config = dict(
    norm='rmsnorm',
    positions='rope',
    rope_base=10000.0,
    qk_norm=True,
    parallel_block=False,
    init='normal',
    init_std_o=0.0637,
    init_std_up=0.0734,
    weight_decay=0.0,
    lr_head=0.00819,
    decay_shape='linear',
    final_lr_fraction=0.0,
    doc_mask=True,
    dataset='wikipedia_en',
)
Each number is 500 + 50 x the weight over its row's rms, rounded and kept within 0 to 999. Layers, rows and columns count from 0. Numbers have three digits each. The size before them is the row's rms in percent of the matrix's.

# layer 18 attention query, 128x128, rms 0.0514, rows 0-108, columns 0-127
052:519383453463408483533478570554446491532443514537489562446580536552564577474502507505510527537476440454463491462454468478636513553520650528544580485484596498490395540468402611452540489514474500445429424449476506461489453428541446496558567504429420562472440520506524512433456507431513516532456486461424527521552480485518513528471537463539499508564452593541470547498522525569404510498470
064:522562506489494464429570469427436563486527484512566433533456442526523457463398505514472518447467548459491462509480501577471529514482484548547538550445506537590469458497516495487620520496540594510506562453472555626533629533588513550472398439469543475441544466454479448466503611508570520422487577375438415445461504410478437492522486466498499580482556424512538416469511525509464500525508
051:500673511512634501553563472511570427446449569488525478485407435417520403509550468498554480458578485543498560518525479532475549428559385469493458533555450551456491359499534513555516505482503530483528522542518495513478562535561496467477535467441454468461507447453452534519551446583544465434556539600579500430493518531534453571474486572507452443498489520524521510450549560438498496520598
072:500415672491428477500521512527565473544586532531536565573436572564502614494461517446417404420502507438447487510459503522550493550520481482496562495552582529566543557492423442530607458407474460525551480465486489507546460511466528538487470470455539470480482471521476417500514554516589520452548502441446517581488452427431520452536515517503534479473482549531555621467521507606555512572449
098:478504441546504479506519549444437453430499490459465565468581475447599350477462521516581585512465444519471400483438514500507535526460564607506541555443429481458553519483541513549474547498500542470520550416546498488408480427492473491416559509502516539479573568469463591400509475504528443535448594492451460488452506557483474466554481504469569453443606404513519390570575491506494496536452
064:497501476420459442480617542399509418456514470494536467494539482437615519535515425505496559548465542419484527493451486508441524599388508546565471528430559462490464583519475551564547538597444511596512531516519444500587518497422574405458491508525496511425492580609526549462512499494472491594467503481522506476479398490481522507518463508419531505403505515507567510494538543635555526508489
105:469481463569462496525527494483422508508591481583531535433511503565513463535511493517491503460487493484447574526521541442571538528541483493605461569446534538634403381541525451425504464562559424468433546505491523421481475479462445547580461582466549542433412488426558396559453515409443563531535484552534434455491528507527491556462512469531557460583525395523475466477407499476550508532548
089:498497471469550547481463485430519476416460444515503535548558474450458546573483481499477494570458505477625477548530531497581486459411494389533508465432471557524465585436452448425429511426469599576557506511526447576603512453544479501474442457457517564420564572449519469484397461534445480525465456453505477455539501483450486400527462525488428499509509528515502483516460532416434410350527
126:573410471592496485428553498581519504491517540495501586463542493511459474517412446439491531505608535480484607458519541445490564527571597537575502529522567526569582396601483476538444451536476476519499536461432436408529458443478489466553467589554459425510550580559474462525564476465498560443566576516569505490505462569470465496506501459553519476477499488471467451432459417534619477533543
103:529474423508439578349497420511387516492601517421558532461509434534443546491545506510508473427490436447488468411496540594619502522543456497615440505563492525507425462471387532516544501492549455456460562468551455513561405513523484517546580523458479493576442483474540505456509506498516523414463457511468508453461465525549510554539497498581525616528497533488519489528452410471504536593484
106:455637445491505522593543575471609442429483477523496491515529512569473518442408506624563515468498558584520559516480490487469606446500546497563571541513503532477450487495508489540536462495510526330467613528547532483520546548437567525469534451551524587485546503508515571516550513534505405568561469460514598525431496492441522530505486515449526531526553500558483558436492520435393503527494
096:459560560529596557571558388438478483478488530422488450446489557432480471446582564554646496528528474517570480515426453435535579407543463414592543535535497445571538547493503510445434455468522472523499547454482541563484485474525472477491493417564472530630442427442585463464529535530474498502444480559528584514481504569510484482484451507459482537389537511544463471580508572520461510526490
097:539512572534436574597592516580474490514392539519507527458443526485550467526500538563524466562620477526555489478571564589518526509541501543405448494514547576552468548542497569477528548476457590527495469569529442388501470499482539469520534504563552510448494575509456526541478529517548528498526447506448514452523480450506423425546573542495540570492488566541463577475366528486413627445463
100:534518562486486430497388463545457396514416496504532492502615450481538473505389449500535518375461474516505458523477477462505510486533508531562460458523601462543476517526518532442472439415488489483513513422420506385473509479521550531491561511509494433562526475473443499387511464518501475488405479593452561469509562499492538414470523562510482509439592392506577471362480604547491476494523
094:522523606487514488547544483549531509469527548447549495471486626438519531531524586533563556431529437493470513405478417520395521569506528544523491500470523489441449413422533442368457445556562517544477446479505524453462530549480470483510494470464398374586522409439464511412521485466608448529451512514532511494503469492443584528559522569507478508531547559531571568451478533563533562493445
180:543514477488448424425508499561545448559576445565453530526491408502515491525503462390504516431441557418528628449539557457488521520557633604538465519493620498496501514579498475506482446492477500442542524545541497440514512485571468470527487515524538496502521603510546505564506473512527507509448516491471434404543421543515460418460493525554459483452525396505535455464497513573620379518423
071:491445485422479533485455543474509449496454488512490499508507499575454475484460546526554534471558508552586424521443595522523485532389553571530589508532564557521452594490531493455473592566472465561474419459494544523479447476440514483454460429577439587485573529530546492470525438483521461615484566461431468610486520460430618466511556486544456509492548483512438528493467419501500607365536
061:521498460468369542467466601551492468546470467438476560453517520570556625498404544423496520492491528422529513515513504503647568531473616512455507524477518538518548501506400537528602515498487520475434492404452527435547464494447548433493513508426563517479503578450532453372510598431485468495450504503484482515561520448457521461472524525511544578435556558583508517553542470510450571483485
091:637488492574558492527475513501497511474416485459491498511533378523520488480503516471491547461447520447575491528486442574495514462599552475429515515582537575528437481537463541481529496519434472535493510501477567548529530558488495399544479516489563425473516570450487575452561574473578465403488399544500495523440493528555446519413484626430373636443466436492479491482522402510476490504496
094:413570529535433440565403553537571461519432581618578404492524482441554432483477504508513540520528452446498516488451563514479426405446543479527551428468477508412486557452536526518500465498464476466521475527427578491479476505538388528509533527541453473461506533437503459499433443534522476484529524595558547496541490528524507653427505460504502482495413490533497565524541581457560426537622
065:499489561543619537552410441425526527414542431467440514495424496421449487580516385506512498512478559521483466503500581435477470430446456503575474513469480551486536500537497417445430561497557544512564410487554478425562524581430509438500416498534467540472497496545578587505412501566546522534550489541480468492500508590465579519545517443541517498596492571420482471480444478394477544518569
200:420465529552412565521488534486606475464530581464557596397477482416524479548503472457516570543464421528593558424539483535520454479480470425434437536478547523430510460436546446480528461504632504391497530427520537556506494507460517470519524512445523494483481453425433485381527537474452366423474479548544524566497502504559503528463508511536464468566494519557443486475480492435432444462593
078:518574503468507513559604443454519452453509464504427473534527483525514481625499459524491563488458462454506465479606519591504465458458477558564415531516431558485540425501547511456439547613549549483529440535517479494567575545511613433475553488544460535468464464459506496501397576629379469505516432468525529632518542545581483484515549532465460575416485523516549485493513488460492525437515
094:518510537514601538355477569467510381521495491482489444455490535530500511516577456414471519455540525475479640485479510494439470493455506468528597474458483476534483535429490573569534586532459517515531435521419590553601529432542498461535441468482505548440463458536546423523508540557442574495495500473574530501547487510520459509548527542474475414359443396467503507496520597417569506499520
074:507420502475387475469529540538476537555510425538503527414501450524529511524429591487505501416483526462537503531507519567498540495508468564494455495446546620487541473548488438445513394464488466519473579445497476485531444538383543427466527565447442406518528576485460468517526495514545514434441497558484438543450526579500499450437504493528409530423488475571505546420558419626613409517446
093:501532522468490451516599447463507377389528433475529427426396585520505487558470581441468506504490442412464450483486440481484499428465448553475503477470523546495522481443531421488448545406507489543452554484506486532475516483479514434481480497404539567503375534541535404538460529540447439561460478493547516425489563431547469525459561605482489420399460607486566471562485499501519461438518
115:518498459402543513560485603510525521418477581438535479460364433458482448528527491501470454567578533557474559550502508504470505470473422416473454365477363569562535539529534488601514530513611550585432552439482529546550491502534558548520490423486486506503498471479543513463540472506580490561457397489522500511518573474485490479467517575486471411543545475503494518511537484496412567557581
091:500565509436540490527513550558489464500612478541580494536434424478478500396425495521438465484471426532504504550530599494504595487455462458494498458511517523515475404527630573409459521492611553430491548434480508584498478401429456436445567433579490485481466495470453586420465461514517445533508549490579469520482503469546516468409491530502408517464465477452459514386443537497528570475533
104:515575526456549564494490596515570389526419497433520346574432523480526519578511496451551496540496513442510459423510484484478457539558500422551539497475548479534544466474432509520471501452421549481535556515534487537468535433521507481547473447387541465531530453538512460396627458484512462489404462391476511462483555445558520574541448536440512516436528558511608534451531473535528428543560
119:442551441521434525562418555503524431499481497512565527491501467618452449604507483536571516527501592597556430560491534504479433492419516474469459516513353496480455499443559546469547573540545561569495501439441558543434438549565431538447473494414462524448533444482471572448476512425485442491469515506428502532469630470473548539498559500450454511504473585440439497419545557528490526529536
107:535474584503486506497474547556434463448489534462483494505485518469459533537477551597534461480577512488505460513498596490463500468524481584618611531485542581438513507429554561489453473480481424535622491489478447510486472614510450545496543479459542540509535444489447552577456482452563409650539548552603506495548550473530508419472431526503507517406457490514524368502420520532537575525518
111:517442547472489500448504570525463462498518549524416468493523582479541413520548495474551476459603487473442554488535602543482499440452531533619510577512522515534597512519510469494451426442396406419556580536456578542484457388537395529468500477593528526491492460532592536614514533495511530473435502526457522543560401479510525531465455478423483602523507418501520481529483516549564443546497
096:516400492474446504426558506609470553517502518562501469454512549521573546502485594385375484416492563467511534530582516517504538472484591547504524608463511485507474426456383471522481478522366437442460499517516451453463475468445506481576485540509518508481556524576594397441530480466574552519557558574406458465568480441473553498549502530473524554475508410544487481541542448504523507480491
100:530544466587457479500563591506479502489614513415523476431405473574452429493485482469595439486542499545516563474403497506483499480533440514421609360522484580563394518438573475516473547490514663547559524458514527480433543493488425475478550511580490538500462481590453477476526457521486525522481423416541471571471549484514448443512495539487478395491517538537512546500551469488546498487484
084:398534514489615538535492461445581461484490457391492478501479431385488505523586411589475533490551443584493551510523544462455464462405417435492526482537487502503464454529569486489569446499580427459485434514558474589508493492514516541580476509490418467533443479442456613465524475483486384491481499575529498538451534482574542651498482502505528447515510554500471429464461448476527456499573
087:574497503413398521484583577457464509582523588480547521508486474479505506462501490433571485451452472474534568492515483496487471562524554534569528673517487497518557509535524445527519530493494450507551497480435478484555418535469558536539550518555520522443466591592572444581420575523531482417542522464550529526456513535461524473445559498467403493429537433641454476462512418586481525586487
093:492464461471445482471437560518586420475513460452479429480506511504419540474488461521452508420436458506475438557488557496522476498452463493458494376593457520496462527451452484534510493485473521492479574440352475401492459374563456444551492567602461497458559455434527551468573468494571512556433523418378488473471490433541500501402514519460527502438439540597560510439477549473512540470543
068:580470548536519507504456507451461481439546496571531535509528453523567586502494512434502483502476535504445549598462530562549487544446535525478466569540543506561589518472561522501550462515368468586551574427475466593499454546530393480576421520503588473505482500526494437435532589444529538495476443463475474476541372464580419459521561498528516412466613510463596473436541542548529565524490
106:478409529421426508482529528529555628529461535490454570535500443494500492448449547469585509470429614498538538552459521369506440557478541566472474430575518363540522493449480437478444512377494535481600475507481528548562519461441453483596478515475461548516422521522461476512450492492543516543583449459483442553450607486505564528512492470505576584499496404530484524480495501424524456503464
078:461594548503587623462606518484527494527488463456463562588507456537539453477464510481554469457486494386537448458499526566521535523481408439523470476532494488422580496538456457499452509532518524510486449506535543545504497435559577568537437545566496503554436504531662586567455507497546492523543409413536535489518493616548481458441446473553502442500545537508540497594540539437517539603513
091:431558490488596467471453459506420474584481520445427603378541533367550504502565503482453545506537520452586521548503488408499424499525482500491563616574504420486448464539491506527422342527512458541532519514457493543557561572467519488537464452393510453573464593504518495491485485507482577488435448521515516490573513493478457579518511369530529442471466554453523518506496486498501544506497
096:505441495519524462489522575515576533476519540554496485453527543464609543551416562508532562607446515576517475458492624532437511619492540514553472445408519541560495500510506478487535489568496518496515528497458539544454394411448466512538526432475466500520442443440485548534513460414517515499452412551463496560452522514502368525553481552366455530412469594472578529523522527583473442540493
097:550492516494469468422443483446507628488448503541513494429540550415561575515564473600518497509495561559588466463550514505540526409450496453454498503507469431532476559610491544427519503438496440480457531466589435416479551634546584441456489458514542513521563479475427514516531434534479444562517446529545463467497489590515541536504470511451530583427499589581557486491482372518488534459465
092:444595543409506497512486473537469416471572574558547613420489499451522417534458469471540451445467499498465566502573380414469454454556501489440452560472571521528578461524448536404488473582502528529537478484548524462536432500450545499507591507496471421519527497527552457479516491459508554553458473542600582551519498497485531435597463497615448542557562494625459499509484569494543494526552
100:439479551506505475431527495497568516518504541475443415541547395542488453476563376484538516420476506486589491540496569508508439588444579560465478482569470462555492441505483499550438478451530509488452542439504506476469614448570505529460428445566394426548492385558424416507541509559483590482419474505487486490398418495417505446489476505505468446523513484473508430539568515484429434477427
102:513407479464459471477479442503524437494558447431511507520394529558513530485524483505495545440496501456365547494436512546476471479423538514504568478545477546464443474504470512434500507681492497490444471479561413574549505522508448583575465496461512488401492477523411519565484476524425482504461594450527533465474438382448505513572488527440487382450443459482584469559453598458506450510464
095:592537412462471521430493524457438537442501548473465417554526481484448482568517430523520514480505492559541475532521410503517548456509470504594593446604525473536531558446530501496464474457549501457452588551442487456457466486575442637590478541576526558473489524444544487490524495504467481554561535403544597497441487574495514489549507506566511478453625496408544546481461409512469582495394
118:457509519380507460505432526440433510604439450440504527505513543524445414489517530502516508466444528487484450493493493547536497491466456535515513585572509525455520602450486512601403520472456496419479483559596461521566535525562489551566542533516491507447442523533461462474483536451528511485551597573574572449505507556433555545512660575528512505461429456493411536506497456493563608572598
101:570402530466442507406537520586424492486531500608464480495571568444521456552426508428465494524590507461543455469516520536536532511556664577445551608448533475494478397452450448486459496530374483487469496464440566523482428450475501471514463460517435505539531507584537454395537461496506518481523476536519509534530522424468389466537541515518482526493573457513396431538526514471458490449478
091:547432502516464548462492516513501496469467495500457470461481517498578533507496495457520552479531474465550562511562515599561620572524603598522473489478499336518485427504422461543534512534382462586426517505396505568516475515475418421605498558542550503496517503563557460536582504515487519514476553432452518451537517404430626505556528503532469582436507472526448424501499444540517545507495
115:450521633517546541551492495499532461496494568467522473475647529517439487462498458526443549518533475521504482407499390520509530543535593584505529415506480450419455576458470488526495529467384526540462544475554597545488477533546469536489537391535471571423575535599494501495472493619512470517437477459490518457529533376580429435434490467505474532513449516406548491470509504501488500482587
113:498519424504515487447430453561633497564522468463497536448534476440492520520445447491519488450451540535519591568512487526530439388436568550485609543406558513403397512519507466437453459500562483423448499415553538523456471490552468399452508527483522440562528473513479472540405486528495527482464554517520483450560470564422533486548505453612495492541554408485527442416513413467575496559504
084:516499490454484518549405466420533613472525543518403428466457513435489467570490510525465575461532459584505582505536526484469454476468426483547566556539491437484512549518535532429444504403499433423534409492607506526523494548551520458498460449541420605461443546380460500456442526478424495591458437556466529522491490482539535432514506536527449522449527489504583434469430512391443486442572
177:515514562475485601497489450434439475485466522464513392562528532535505591511522582551481412495501473609513465480512558486528540485496399350504536472553524495502578531469510578465562546552402464516500485387533508579399443601552517510494553467533575512466474472574536528482500520470472466510502571499412512483548534460551471523447376594518521512498523513439593496506580509479412486520510
083:533534535487503452564457486427428536490509424404511430583480521544522527425576550514552547537533427546495489479507471469456422473490479450432591558564592541479513502482493566428409438470517509561449427394587505548504527565546462523447540572449598457548530394460446524445535550469459502447496538477445557534496525478512464578520565558402532552483494536372472424519503495429512482518514
097:497545484458572463475431473531462478582533477525453474521491420546503480521453462467448530481532541500513564486460526549500498493477540516565509527514465460429558492548584484446495407453476444468443509545386490486463466563392510554461455441519487521544489501565610515529585418533559449458488433396487442547523526610584515479511536476510398628479613417411572443458480505536536438506432
064:533413519461441511486464674496515516564559551550580413476542482501502557433521539481485418476411590491507526537476448504557520517552527518518456535493512431470473570531368554513486499427383504511537556410544540538518437542483512494524448480558572444526513498605511477532564532497567493457461623483449562472565508486465510465465449477455508510406517534510497440454528532613575552484521
093:453478504502497502508508467561563543534488483489468562451527490389487484553593532601489415387584429559462536588548533531460449530481505469524470523486608501583531510492454514509463485498436527433536519525425521535504548551502368550502529538591484475397491513430511516495482562419524402468426499451471450532513539537489485503436511484500397359522448530493556457608445487487520511407534
106:584488539477516549480361435471477455546526540539456572629517453499457500496614577530412430464472514485501452552423518490513434466437414453465448432507428497512434555556496632518539518447487538554584574523499458557446617462554516544427501493438568444506516483469434452511468559492491439548446477459446526549454519492464526424490447508495479459567470481439536497517476529478506562503594
107:540453501619569470494594582556492435547436400499476499540495445441449519514532540535490529440509475550525500584476538583575485464485471495508403437542540591546435514446501534533486530558597530498529541404435426468534576540564518520515517567548530468485535476544494505503552539488479432549515525472443521506498450553514515501582434493575497513502620450559453427516507675469469449468441
084:446434540556452421521540499474530584541543612428484536442414427526573575547591571530521466517483491534478463518483542416473534471387521552538416416506478456561572465495510456502575443526536491519473510516436518440501584454488492466463624453507479501491428517527519517470557444456633486436462476531443477409502488565425584453548570448502447487465458505485565502466441480463527545475576
096:452476541519527546581477505599418490570429558472474554542537437526472423473559515470566498504517446549474502509484584553522550486512532545481581567528526490566497459540550426471626478499531504531469529488524452457421370440544562507426448502490514467528374503517556474534445550463437444452470555528429563554410504475605466486406571502431553532454510574586471557530474556550495504535472
101:447443522583585458484504477432472406512537484493454484519547558556621493474550492526465482461442519482444521538533574456438427531480534444531415494507531455432613419537383520474448501520509552447454511451592514488503631590506483415464484472469486423568572495536398469598492491433549520452584532509524501481447482589448531476443472514490479485550500506524503529614410521532510511464482
096:521458525516542485531612482438467499526558491521511508467390517513555463606531508435429426493429422457516492500510588482519383496490502515514503488440538552381459469569528601488452534449487471492417467563475458556452441559522573524528529539513490492464461568442541557483635564487563497557537499567587580447526493566531533558488485544495479481533505586441456490584507547435548616492493
071:461466512460506523444427542464477555467551588548420509517523504549439518489479502521438393433394530417533514489574567589498488607569535501549487522493440508479585529514503573475533495492507555575466555469475472474466488563518558520490538466577613582536517566542472455528470555516462449616440419453511454544466500527532529455494496470479509447509584468591451517507566543545581624593452
087:566590553458490464501566528422519580463469478507574421525537445383526457482534525564553470538513505491463503513439570536441470490465456507461542435537417425461605514459570395478556574490554549554492516455509472611499457538455571496468465386533523463562488468466455507500585582495524529393484508467514527537441533457611489507550460492573490511486561469426511387425529485487566516489475
061:499567516459416520546521548518528502457497486459531443463519456427596503426467478550525509640577475579482471432528496482534469457420444520414467502517487450585427438529501483504532572496520555484515457453545523493475499540520390586474524533532366440496499440467484603507494595520465534392507506488537520440478476462558538542549458612567545458478449425502481586505434503377475540519482
071:481530514439607462499512411498487548488552548504543400491599550533441510484449414565508444357547473420516511568421476471480461496552551513467514502439605485462584540481437498563536436504474492498557559528445457399471442532423458417428474536512460569487475557491524473575402579528588526513487411539507541553477449602554546493562535463462512522518494542505514453499525513569563503543488
103:533421469524527488597440516514501482561489427546440468520494510443479591417473526532548497600477543447462553421504599670544453514525505547567613538481475501540487487427480462588441524479493457581591460484545481527378575501472524520488425564531547509520581467446509530462492521470432496518467557559438529529433526483387439446535571506508545472461530479500470444545497511451456432474463
071:504520610447452438560566515452421509541435458483512557493578468467576605508542541538553445574454577532429490561486475505542544460515522524469481460448474511477543485468428464522458534485454503575481559495497459430526560542425453466418444474461635485572538464541443439596583565509484494527391537494623479516471491483482456460420562460402446520436484548488485518481521520610480484520464
098:522552517425569522415493477579499500488559480531525504549553509502530462491471476403409512558453529458496520491422395551462535571514495495501501488513570562407447437553473441614465526474462543427445434510496527513521483508472442497547532439564605537488540588445436609508500410424623403505571508492508571457602466538463473466422571540512525553519557502426567509448514507519500473534506
082:512497526599473527505470457409390518538556550484517446539522436528464483450491527589473463432502609472568473577530559537552641453486485472450436432464495488514626462439486508520523535525448424654616456531580563533623519447544515506512506518501458514501552462528567511546425532511446444547513593509489537529524442486511477458455602498518504469480513520540511464543531540479445495482538
080:534491554539529504554505557501512458516564517521650483547518534458523533560492396460462557441435497488440558493409507432565468566493583527473565585531467480492465497487441442501407479497496420551449494494398523435473430496542498553531511556533517556534469570520489403570436458578495501402564561527409438505459539456402566559505515426513450550466425580509463581489526483423486526504486
111:493561500476580494566474518495504457411410554492601440420516430507526541507507558437581517522453454548525485437569466504522439551565447470438572520480473492570533503505382626521461470491529456526497534435553496554421476556619504584458480490468544545612502490482602501572615435515491503532464513507443541580507467512506591541508389539554453511482462531488498520562472441475499526540476
100:482522518540495523534583449485532480535562473552443475449435538490523444555500512415522460526503465595526481537454454484405488500489469501484454504510460480412485513506518546489495416524557576513531561582483487503573527526389573664464495504518496441516511490429451470561430572560578640561500496454502455458486549558547467523559403484483565455433409435514402564408526482476497582498485
092:481551495387538462516426554465415482615593526456423459482459480538494461477463567511449535525417501522533543423496533489541528416457421498542506618481485517561678509628565494587523495507478510438462501587525480500521469513468434450501486545436393561490503489508526518478535461494508506579576476419502499522471559470486534575521513483555528508477466431552453513455484444500545462600442
090:497448437388397394447512481509535585460486526512440531475586450560423480505457510489470460422518488508531542547442494454484397465549438515481460443466485488495464588605487523557498434548529482512445548503470478438544488607578461489475487547550443577535477490572505504525525509528488499551545401444485473570570495547581523506542381486569568474558444551456611547410485516537512563478467
087:619448596460427436478497492525510501513427465516498446407515482501525588558499408477524496522495499533552527446433504521602398493503519597473498578491523492433439558477512517470430440506531466577511415594552516429502579554546469618458512459556476528482553475446516407440411517494503532520568533505439529477532495525541514437426458497453630419516436506560520584454511482507488529453510
099:493515441437435546557513497460564486511489537539548556447490526538444520471428473584508540417496511503521470496499573538440508547477495551501478448490542560459487485468444556481399523548498575661626553478559486494515577441603462476479470562504477478559450494536461509475549520485516439520430368433536524471565476429442437447460590491522457476482538456523396526615556582462557517522456
149:520389511475479447418503433509516418505499429567425580524481553474549465537514490508454567569466576439490525570522550471530471500472508630532573492522553452555512464528422412474460558525456495474403506428402543474567374507520525544529461572480459421535462514627451504521560455479501539469574563569440449494530487471476463548543507482526503451466515390507583461535462512499470405490504
085:499529439477507496410553521562487517508477511465473626444398524498528476551527484463512500494513482461488499394531470338454511505523587517521539651399600424493576477480503450411440432495525489431547513587454550556548501504500557480558569516440458547524532511482524457490388506508482539546491583503571395463500498487445503465468563520528437470515409458506536516562424474513498552523494
062:515431471540531542455574464476479493542490531468437587506598474526548635522458495484549456513498502497533591529465531418487554462479565511418514455410511490530459467555429581491494487530533538533542600531379500410513467502542465477451490531523543571514530542436588460521494444505550564600458473509501473467547415561601501453396501482430596406555495446524501490456560518486560443431460
087:576490541483408559447524494483463505468531570514499476534496454466482577506456486505582533473571481490466523530516480426442470476409505456457339572509457568551486438455527441527499530547571532579496600402469515433546572472570464455486438499473547565499502535520454504536479390469624400483448420497561518567454444412534392470462459501555535528484438497469480521521492428522552475445490
088:367380512490535508437537563470464480527515402444486562482497514565580467421503536438446440607525453399490516382468473516533482437511562511554414469553425507543501535493515459506570407506517431473505465519467465520530557538587466523576539521590460474540519474469562488483474505505481471412522513450554463523667574469470509559479555484532480456561502454427527469506496436555548510536511
080:514626574485484482486540469474448486486451503483506475488471425504568488552544472503495507593539535573493462491442515510437487412529475503426593482463604565434447393463503437559421558573473462364433515439489532426446602487522444483477540466426472457463456486558461570563509420445482438482568447511459579481456447490471569513416467525540571547536477521449503537492502549422502442439496
207:486548556590574543557484421375540619442507441420450396542465481478537543477569600589489463529538442557467428512451533590483544491436412399557514473462503586447496587447504528505590460471515492516550505576525462536511558621540506449461588516470562445492546462468454474487465571476478486510498518443521488536533455575522472457474467471407515490560473484511545526534511561488468500495530
091:506524490431519533538453506488523461440522468463511642484478450433553517548526479521583543521495442587462434543524428418526538433464535459500424575475417543415404444492516492521490509478546574372477454571581452422505494608510487526549500493497512415541466520500472529517543421512501506526414478442444550463516508549626588483503506508473523478544392567446483427454499543444492424470556
096:526441507565510474450556556542436533520474433466454530542583483631537526491501391568492427483556625456487542494511510574495455431528518479532507532510507472546510553472400505508505453580539514506419523569543626518503461537456493458537467503505519379520449401479500520516535465553462517559409501535503558473565496511578456466527571549551569466542409563527343511496511501511561459468510
062:476463502421420475486482578461461528503486530455548526471543481452578540497494547439565494475470565437506494541444460493497543537490501548485420503398500514483541499509558488489518434480462430548570580525505496471494498585434473489493524455430528480536566510570490500580593526405656506527388533420415501441453438506487439440454544458459434420407529489552464488513554593615549500550429
105:476486518486528469497559434494530566457414474482414452564579579571489522532441590486513462462494502602602435532453493534528492440535465564479493484486438543474480402524555544439438427403454485513450518482454483496462524518502529484560489434567528553567487443526601468569510536423474496513503520499564520470502504412536517480592546424519399525534598630445536486516534555575406493428490
114:509585570574504519566423531443461437442535450513494447616525501515498533515471486539510475561536463467402534504485496428468535653473480402515490495452513487477461538517539529461404425425449557567514426611475531533454497521522507526488487487458581602507543443427471477489525552459422455505461540545475463488574488545457515434471575577434496633491542506566494509497460585481413450483472
113:423511409486525569541488527415454454515496556411592625520466531537372500533476443491468473547498503472543444492525487491452549523483433457627572451454488587536492483522533550557553527519599473504632479549511534497480590451478550554463567519465476487478516530433567556564414491472523413501462560483547546483514403526449506466469547462448606509475474511523478456436488572475512450554556
106:430495384404496497448476497469486526485439464544494499495473545559552379408545488533459532524436503545486520430521522443469519487567443468508558530530548458521488498599510601448565600513532412513612491476478569593562476499494500515512571461447424450445576495509583478423490524519558449520596465485433531462541509511546475435501523507470433496539416489592426574407543523534438519480554
089:466544517514574486512530570494512525459603420516444505446460370472468517520441496553424497492462605558557516415491485502518565535453543426447521461477471389498472507446444543615498474472482574546511496524546554427405511438427499504506541543521536550517526472431500444433599462498455513565479500532543423577596377531464467512467527537507533499550610509536509582458511499570549534490563
118:516503461474505467550441519472499518561595495474519458448450458589440478463369468455566540458479458520439436560486551484575423559436500508524600530575588520528529440486518476537517512539528463472468557528460489424599479564524613425542526536554420478566436515483532513538548435436493568537468555605513460563505532527455557529525490427551546570490426476499493448612528519453603450513468
102:586367559467448404475458443494585535472475554529517474617422534523477477536422384514498481464519485434469521476544488489479489473490600505501520586506494502519506563559494365559545419451446557434498445442554502561472565526506584393570460469476470475525528484470578541497575477505552470471520532516446503429461439513520484474494507496420597468471493482509567606550519505523483524473399
060:641464479519559506473490548527498520506418522471563450413409635602546549457497597509439428543403514412555542520478516546583465592481540455532476451507542382542566507522498575550505488484431532544446464492521501456465505535536537519493527583452562546525573536528548428469475516549504510451510458413516426513600536460479547447501477439529483420456517445532498453474442438522515491497445
067:406505521462595531573537558429490454480477532505551475479506447448449533442501441547499485432530535493498516477469514486392562473507391504488553386490429580482402527503479523530498527436516546515407532571549498576604526535469465420434573514489461392496456504486474565511580497473526543482463491382543477519502472486437451481473473531551505520514576652465521525451559431453475456535404
062:452547500512520521559425509518457487508440445528528491615447385469475530558494529504505552503608492571524513455527471425449482443523376509418509481579478505428386514458519486444455502509590608474491563506571524527462489496559490501497607440498444411511468473482445518451494480540592557486428471455471511501369539525511526599482489527495447541527477559528387584491466486500520508425577
060:557395467460561414483492490522468503486494498486466515474512569560543598361355506502493467529402492446468491527532574468605522487491546569563542547445475548602521461524526513573517476498484432520520548550511531485487449514472540508534446531463591607458517514531508508555543602543537527514555560513589447516493536422517466484566583452424520375477536509531441470590496450506495541510452
087:516486524495465436460557479393591466572517522485510505601476507484425541506536531473459470500558450475465543494435485425434505562532459471542422429526666451397575553385461433461581536494465512482476506497537460402499524549423465517530517500488557470563514484503544412491516496480461556488362429454432470498531462495476446479371484486517502530555436491515476527491533479483497426410443
090:575439439510443480462646544438522536495471469510508576504521434449571518415477472452417496484472542387544550565486439434435474550489512480529473536461469484507538530475466540531658481540459462564441487484552476494545491543479514417488376508503542478520475506546439449533477548446526417518465478508543499470549429518458478486504471458432532574419481518520651465541530502600484530613497
106:436522500583527449578426440450427501473527512466543461494573569533522521451460567476535454451584588531576454549525524557587525424464558558519544414468486511502540515486597474497447436485536509484404570498438568448531519561513439484507557549582520564600509563467547531525449472469473549500545501452586461536509598464487522569523550550551457454619581485510417529435525546494498416520488
093:475490507595510580541467485520569452508500454498492556478445468520593444437493525578468403565490544403487497498574566423483421485353456427476635520507542457486484489497501488512489559541511506546443488449515457474519496476596454516565484478493522503453540582450513502520444466629420528537581481436539517542524543494502515511496557457446547593495494475468559384554478525420450409427514
128:480437495555566531432502514568514418550548512498512571526524534501405483548491491445443535456471565556447446448461469503433532501553480609492549505525497484567480409505439424506460488420538450569458514545370478443486530396504469468578507505470463536550454598520446430525513451467551511541538577465480413512460455483410460517503523471482558462515459479505560514384566434420562391581523
106:459534429524560552533482535510450463449435443512453570426434615605491500457489577611589507585491421502521576500510455424458493493504464428504502488547534453527421476498555470511500492472579532499542548531540489461522517561498457552479644503412489405555500452459424535485522499527494462472504371513585567507503470529471409560554474464483565472573455555509546472504488468485508560598555
101:451472470626644543514542415429578447486501493430531556552544592483529541542495510516501460451508512536412543551534507571437423495462498446486510530485442480473496573590536477440421463488548512468528499578422432531618443481467575481504497486516548536458537442501509555477467504432524550494460534506490518567507533535471447441654523423441547504510530501479486423516428571527470575522586
122:422495482467594469443428446547431538570466529518535589460484502505477554439478534508567486416536528532599478483522454502588571489465463466523542497547516441529501488547549491454547511602595501435479572453528580420466430547506542501469420527498459446623456448502545520555482507511483581381501525465481507535516547544470415449549496440584518586522590490525535474407471397524542436502529
095:535498566527422506476489592515469462552544467548515554605459608551508424509532538544554375459624547544472483563512454563465525468534424537535403564516526487573513547464504549451482469448526569514465535550540453471565569429471554449476448536624514550512438494497479586529445600526451510429522452541438468476552475509512524453492524534516461474506522437481635435440453500511508549472549